Part of a small language model's weights.
Architecture: LayerNorm before each block, learned positions, biases.
Training: a variant of Muon for these matrices, 385M tokens, 11762 steps.
Each number is 50 + 12 x the weight over its row's rms, rounded and kept within 0 to 99. Layers, rows and columns count from 0. The size before them is the row's rms in percent of the matrix's.

# q: layer 10 attention query, 384x384, rms 0.106, rows 331-347, columns 192-287
# k: layer 10 attention key, 384x384, rms 0.106, rows 331-346, columns 192-287
q331 095:69 62 60 64 43 55 48 36 61 53 41 72 63 54 41 64 42 62 51 60 52 51 40 44 54 60 58 68 48 49 49 60 27 70 51 66 63 60 62 66 43 51 45 53 25 27 52 43 59 52 62 57 42 47 51 45 42 43 59 44 45 51 73 54 47 50 56 27 48 66 51 43 55 56 51 38 54 43 53 43 55 47 37 44 56 39 46 53 46 63 64 49 39 45 56 33
k331 091:59 55 72 43 48 65 68 31 44 60 47 68 77 51 37 69 57 67 51 37 35 51 63 65 45 59 59 75 27 46 44 64 41 47 38 66 51 57 53 73 21 33 55 34 34 36 49 47 47 50 46 42 64 48 61 46 51 49 42 45 40 75 74 50 56 64 66 52 53 46 62 48 56 56 38 51 84 39 63 44 55 56 53 53 80 35 57 42 44 47 61 40 48 44 41 43
q332 090:52 46 49 41 49 53 55 41 37 53 43 53 62 58 46 25 44 49 57 45 32 54 49 38 63 43 56 16 37 24 54 35 39 45 65 59 81 34 41 60 70 49 61 40 39 60 39 34 39 76 60 22 44 34 66 17 31 50 70 54 50 62 46 11 54 39 33 35 54 56 40 57 72 77 47 43 62 44 47 56 62 47 42 62 63 36 41 61 40 69 51 37 54 62 58 63
k332 084:63 58 61 47 48 59 59 35 42 47 65 44 69 52 71 44 59 62 45 34 40 59 56 53 33 52 54 33 36 57 43 40 34 58 48 48 41 53 43 52 52 51 60 49 44 49 50 48 51 57 58 47 58 13 58 31 48 14 64 38 50 53 65 46 47 58 30 55 21 60 53 53 42 29 57 66 43 48 44 64 55 44 27 53 18 41 63 60 53 20 56 57 61 44 47 56
q333 101:52 51 60 42 60 47 46 35 58 38 49 61 61 44 60 56 67 61 54 55 73 50 48 45 43 24 49 68 55 46 35 79 49 27 41 38 33 47 65 25 63 58 57 71 32 65 59 61 50 41 42 62 41 64 59 60 49 48 29 51 37 40 79 42 48 34 42 57 60 64 51 75 49 36 55 52 75 39 47 28 67 47 65 58 54 49 46 48 43 43 57 58 76 41 54 66
k333 088:49 43 30 47 53 47 50 66 64 58 49 51 27 25 52 49 37 69 52 37 47 47 46 49 43 51 47 79 64 34 53 53 66 43 39 58 41 22 48 33 38 44 49 59 43 47 71 57 35 50 43 53 37 57 46 73 50 49 47 67 57 57 38 35 43 43 65 47 74 56 48 55 50 48 43 34 43 47 59 39 59 40 83 57 66 55 61 54 67 57 65 46 52 66 51 45
q334 093:53 49 50 42 38 46 56 68 61 50 33 37 47 48 48 38 51 47 42 68 40 41 38 15 35 63 36 44 42 29 58 40 56 60 54 80 41 58 52 79 39 56 49 63 26 52 44 49 54 53 64 42 51 57 59 50 37 65 32 50 55 28 56 50 54 60 29 63 44 43 52 33 29 60 28 62 43 41 50 41 30 37 56 45 55 51 51 56 57 67 43 68 49 54 42 57
k334 094:49 58 46 45 47 45 60 51 63 46 46 38 66 54 54 44 51 61 48 57 41 33 61 39 51 46 49 66 41 47 44 33 32 53 54 57 49 54 51 54 61 65 48 66 64 57 47 53 36 37 39 52 49 59 52 32 38 51 38 46 45 21 63 70 47 42 54 58 48 40 48 44 29 43 39 56 45 62 60 56 25 49 44 45 61 73 72 62 58 53 59 56 71 29 65 45
q335 099:59 34 58 37 41 62 65 43 43 71 36 46 55 59 65 38 50 48 46 23 39 40 40 63 59 40 33 35 53 46 32 65 37 34 51 52 51 68 39 47 37 48 79 44 62 44 45 40 32 41 48 68 54 52 38 46 50 40 50 56 43 50 49 55 48 52 55 58 71 43 52 60 49 63 56 34 44 58 60 31 40 57 51 61 77 40 75 38 51 40 55 59 68 60 51 65
k335 088:66 56 47 55 49 44 54 89 70 49 52 40 62 57 50 32 35 64 65 48 50 58 51 48 37 31 61 51 50 53 42 50 54 59 72 50 65 55 43 54 36 47 59 38 56 39 57 52 56 52 46 57 67 37 59 25 53 44 48 41 34 40 33 66 41 55 45 50 42 29 48 26 53 51 36 40 52 72 42 39 54 47 41 36 42 43 56 48 50 41 44 50 63 53 46 72
q336 088:50 85 73 58 61 42 46 53 39 45 52 47 44 35 69 72 51 60 55 52 61 49 36 45 35 50 54 43 53 42 57 39 65 47 47 62 45 55 38 47 51 31 40 61 40 37 47 50 54 25 48 49 40 59 63 52 40 42 59 44 66 70 43 54 51 45 46 37 47 43 28 25 66 41 75 26 60 51 53 69 46 53 57 58 45 48 51 46 41 40 50 46 59 39 59 37
k336 088:67 51 41 59 33 39 63 65 37 38 50 58 48 59 47 44 61 52 57 66 61 58 46 59 59 64 58 54 41 48 43 52 26 32 43 47 27 49 64 61 53 26 41 62 39 46 74 51 38 41 53 50 40 48 41 64 47 44 48 60 66 41 60 43 49 47 35 35 58 27 37 62 40 52 70 52 29 46 38 38 32 44 60 58 60 55 60 58 52 52 44 43 50 55 44 45
q337 095:55 54 29 24 49 71 34 25 70 47 36 54 63 58 52 38 33 46 60 30 67 45 53 52 29 44 41 44 45 44 37 65 46 47 55 74 72 37 65 63 56 60 48 51 49 56 48 52 96 53 39 51 40 56 66 64 53 54 41 51 68 53 65 55 59 44 49 51 75 59 62 79 32 48 47 54 36 37 43 44 45 56 45 48 43 59 21 53 55 28 41 51 26 47 48 33
k337 088:31 54 57 40 82 68 30 46 53 60 38 37 57 39 67 27 50 46 68 58 47 49 41 59 57 44 43 59 54 59 35 38 42 54 55 41 44 41 30 47 66 65 49 52 68 53 64 57 56 47 62 52 40 47 59 59 45 44 17 72 68 28 68 48 38 48 56 51 58 55 37 50 54 60 51 42 36 50 41 29 56 24 67 57 34 45 58 39 50 48 44 47 56 36 30 57
q338 096:46 53 41 36 53 51 47 41 55 26 67 34 75 65 54 35 43 56 56 39 44 68 75 59 51 65 63 60 57 61 74 35 51 63 62 72 69 34 57 49 47 63 47 57 25 49 70 60 53 44 52 29 53 35 36 35 34 51 55 25 46 22 42 50 49 53 35 30 74 55 57 49 51 67 57 47 30 52 59 44 62 33 52 61 38 27 47 47 50 39 47 49 42 44 68 51
k338 085:52 44 45 36 33 22 38 35 67 32 40 47 76 33 51 70 33 75 41 61 60 80 55 53 69 47 60 75 57 40 58 46 60 50 55 28 54 47 71 49 52 50 37 53 51 39 65 36 54 50 64 54 69 56 43 39 62 42 48 50 54 39 36 47 61 59 61 49 60 44 32 35 41 49 47 57 44 51 68 30 52 39 47 46 46 34 59 33 35 51 72 51 47 51 33 91
q339 090:35 73 46 55 47 33 33 46 12 46 52 50 55 56 45 52 51 68 55 44 51 48 58 45 40 50 44 58 85 66 60 60 56 63 55 59 48 60 29 57 56 64 42 54 31 28 51 64 43 44 31 62 30 59 58 51 38 54 53 52 43 70 49 53 49 53 50 37 50 64 45 48 69 51 70 32 70 44 36 59 59 21 60 54 26 65 41 41 78 63 75 35 53 26 56 34
k339 082:57 54 54 61 69 47 22 43 52 52 52 59 40 77 45 70 41 54 37 48 49 52 50 71 34 37 26 71 30 58 33 65 51 64 33 55 66 55 50 67 58 41 47 46 43 39 54 40 49 53 47 66 59 60 43 44 30 44 54 40 42 66 64 66 63 64 65 60 21 49 47 55 73 49 44 26 58 52 72 52 42 50 38 58 61 60 31 34 46 53 46 60 63 67 51 49
q340 099:30 56 56 70 40 43 49 60 50 30 56 38 27 59 54 57 41 45 33 34 48 30 70 38 39 49 47 57 83 59 41 49 47 30 57 44 32 44 45 38 69 66 34 58 45 71 56 59 42 61 37 35 55 34 58 39 44 45 39 23 49 39 30 36 36 64 62 64 69 36 31 68 50 58 56 47 65 34 58 54 60 27 49 56 37 48 56 48 68 44 54 56 49 38 50 46
k340 089:45 34 49 39 56 17 34 30 55 38 52 49 28 45 29 45 51 54 28 44 61 59 55 61 65 55 52 36 58 54 26 73 47 41 54 20 54 41 52 45 84 38 26 62 60 51 67 45 57 44 75 67 49 44 65 60 46 56 27 35 72 42 40 51 55 54 52 71 37 68 29 39 54 33 35 55 48 60 64 48 53 29 41 55 53 40 69 42 24 61 40 45 46 44 60 66
q341 089:44 43 46 69 34 64 58 37 51 65 50 45 39 58 35 44 48 33 42 42 40 55 45 37 65 48 53 45 60 50 41 40 37 48 46 13 44 49 43 51 72 55 60 67 48 59 43 40 42 54 41 36 44 52 65 58 49 39 35 30 29 47 67 40 52 71 29 58 59 47 37 54 55 66 55 56 52 56 74 26 55 37 60 75 59 61 58 47 49 69 54 61 65 45 68 63
k341 085:55 47 46 58 39 42 62 47 68 40 59 57 67 46 39 51 44 69 35 50 54 63 58 51 49 32 55 60 43 70 45 67 46 70 53 32 55 32 42 44 46 56 67 29 53 37 43 27 43 59 57 36 56 28 33 35 56 50 44 48 67 49 35 41 33 52 44 55 49 35 48 41 48 46 35 65 57 39 67 60 40 46 31 51 51 55 46 48 26 58 52 43 44 58 43 68
q342 093:73 39 65 65 48 69 61 43 39 80 38 63 52 54 57 57 45 65 36 52 44 59 26 33 30 43 32 38 44 45 51 46 38 47 39 48 54 50 65 62 70 41 69 51 39 60 49 55 37 40 27 47 39 71 69 51 38 62 42 63 52 66 71 58 43 38 65 50 57 45 31 46 66 58 57 58 67 58 25 51 37 38 51 57 48 52 28 55 69 61 53 52 68 41 57 42
k342 083:42 41 45 65 49 49 56 45 48 45 59 74 66 54 53 38 54 43 65 54 49 76 40 54 49 53 52 53 37 52 55 41 56 48 39 54 35 65 59 48 48 51 48 38 43 57 43 44 55 64 38 46 30 45 71 50 28 68 61 68 47 66 62 43 27 32 61 51 54 48 47 58 50 54 54 42 72 51 43 57 38 51 49 62 51 56 53 47 41 42 46 56 48 35 34 28
q343 094:28 54 46 54 90 42 60 60 58 21 51 28 49 60 46 58 61 59 45 47 41 54 49 41 51 53 66 23 57 72 59 62 55 42 40 54 52 43 41 51 57 37 57 43 50 34 48 44 61 57 54 67 38 59 46 52 59 52 41 57 41 37 47 73 64 45 34 51 48 59 69 56 46 54 48 39 58 76 66 65 64 57 55 54 45 66 81 46 51 43 31 29 46 26 61 43
k343 088:42 62 68 44 61 69 51 58 53 43 45 39 24 39 51 28 37 45 61 53 59 49 61 33 07 46 34 47 69 44 56 51 54 46 54 46 41 71 64 46 47 31 44 62 59 48 52 62 57 48 65 43 61 64 44 60 45 15 30 52 44 52 26 50 45 76 38 29 53 44 49 39 48 49 37 46 40 44 33 60 67 60 54 64 34 59 66 44 53 38 33 45 49 58 42 32
q344 091:50 56 66 55 50 65 54 52 36 63 30 28 16 44 57 70 39 61 37 36 58 40 46 50 59 68 47 33 36 25 41 56 37 68 55 35 63 64 44 59 62 52 35 52 43 63 54 42 14 37 49 33 73 49 44 55 39 78 48 51 47 55 80 46 66 67 54 47 57 22 32 23 47 41 38 65 39 37 50 50 28 61 41 72 48 38 61 59 51 52 48 64 41 50 55 57
k344 089:58 41 55 65 38 42 67 58 54 37 46 60 40 48 42 56 66 40 45 59 48 38 56 45 79 59 46 35 38 59 55 68 36 48 41 25 30 70 43 50 53 57 30 70 73 59 57 30 72 54 48 30 58 41 64 55 37 41 60 40 76 58 74 55 45 58 54 51 55 34 50 44 39 36 83 58 25 51 47 40 53 44 38 45 42 49 58 49 34 39 34 60 57 29 47 41
q345 084:41 48 38 55 64 29 45 63 53 63 45 54 50 68 46 45 49 36 59 68 52 52 17 63 60 47 45 44 65 65 47 49 65 69 40 30 27 42 35 53 47 47 40 57 56 36 59 66 60 54 55 57 51 53 46 40 45 47 22 50 40 67 31 63 57 45 40 60 56 44 45 57 62 44 53 37 48 65 50 41 72 70 42 50 39 49 52 44 49 47 50 52 45 62 60 26
k345 085:62 48 66 46 65 50 47 24 47 56 33 44 30 35 41 47 46 49 54 58 21 56 45 47 34 56 45 42 53 58 43 48 56 65 60 48 49 51 32 60 54 44 27 51 44 35 37 48 59 54 48 62 67 41 31 35 47 44 45 52 48 39 29 49 40 44 59 46 72 38 59 51 49 43 52 46 32 37 48 45 68 68 59 51 58 58 45 48 37 59 40 44 53 67 70 52
q346 096:36 38 45 58 45 57 36 80 64 62 48 46 42 47 34 34 51 37 46 67 56 56 47 47 39 58 25 81 59 65 61 41 49 78 39 54 53 48 39 57 53 33 39 63 79 62 60 49 66 83 77 64 56 23 60 70 46 36 56 49 37 31 45 47 70 45 58 67 50 58 46 52 45 52 70 46 40 32 51 50 55 38 35 51 41 51 38 59 46 52 39 40 44 53 59 33
k346 088:38 42 40 47 60 45 67 40 36 33 60 48 69 40 32 37 49 43 46 49 49 55 53 55 46 54 61 60 66 46 50 44 45 55 52 52 46 44 49 53 49 41 31 54 41 31 38 42 50 45 70 44 53 41 55 53 36 50 53 49 57 51 38 53 58 61 61 67 75 57 47 40 41 50 32 37 36 51 48 46 55 51 48 55 54 65 58 50 76 51 53 35 63 59 52 42
q347 089:33 34 75 69 65 47 49 49 45 52 46 66 55 50 52 80 60 50 43 34 56 64 46 50 40 68 38 34 41 39 66 41 43 58 22 34 51 43 37 35 50 41 38 58 51 41 57 45 61 27 42 54 43 79 34 51 59 49 57 54 69 74 39 62 50 52 49 86 38 65 32 35 54 42 43 40 50 53 38 44 44 33 49 48 37 63 63 49 24 53 54 56 40 67 53 65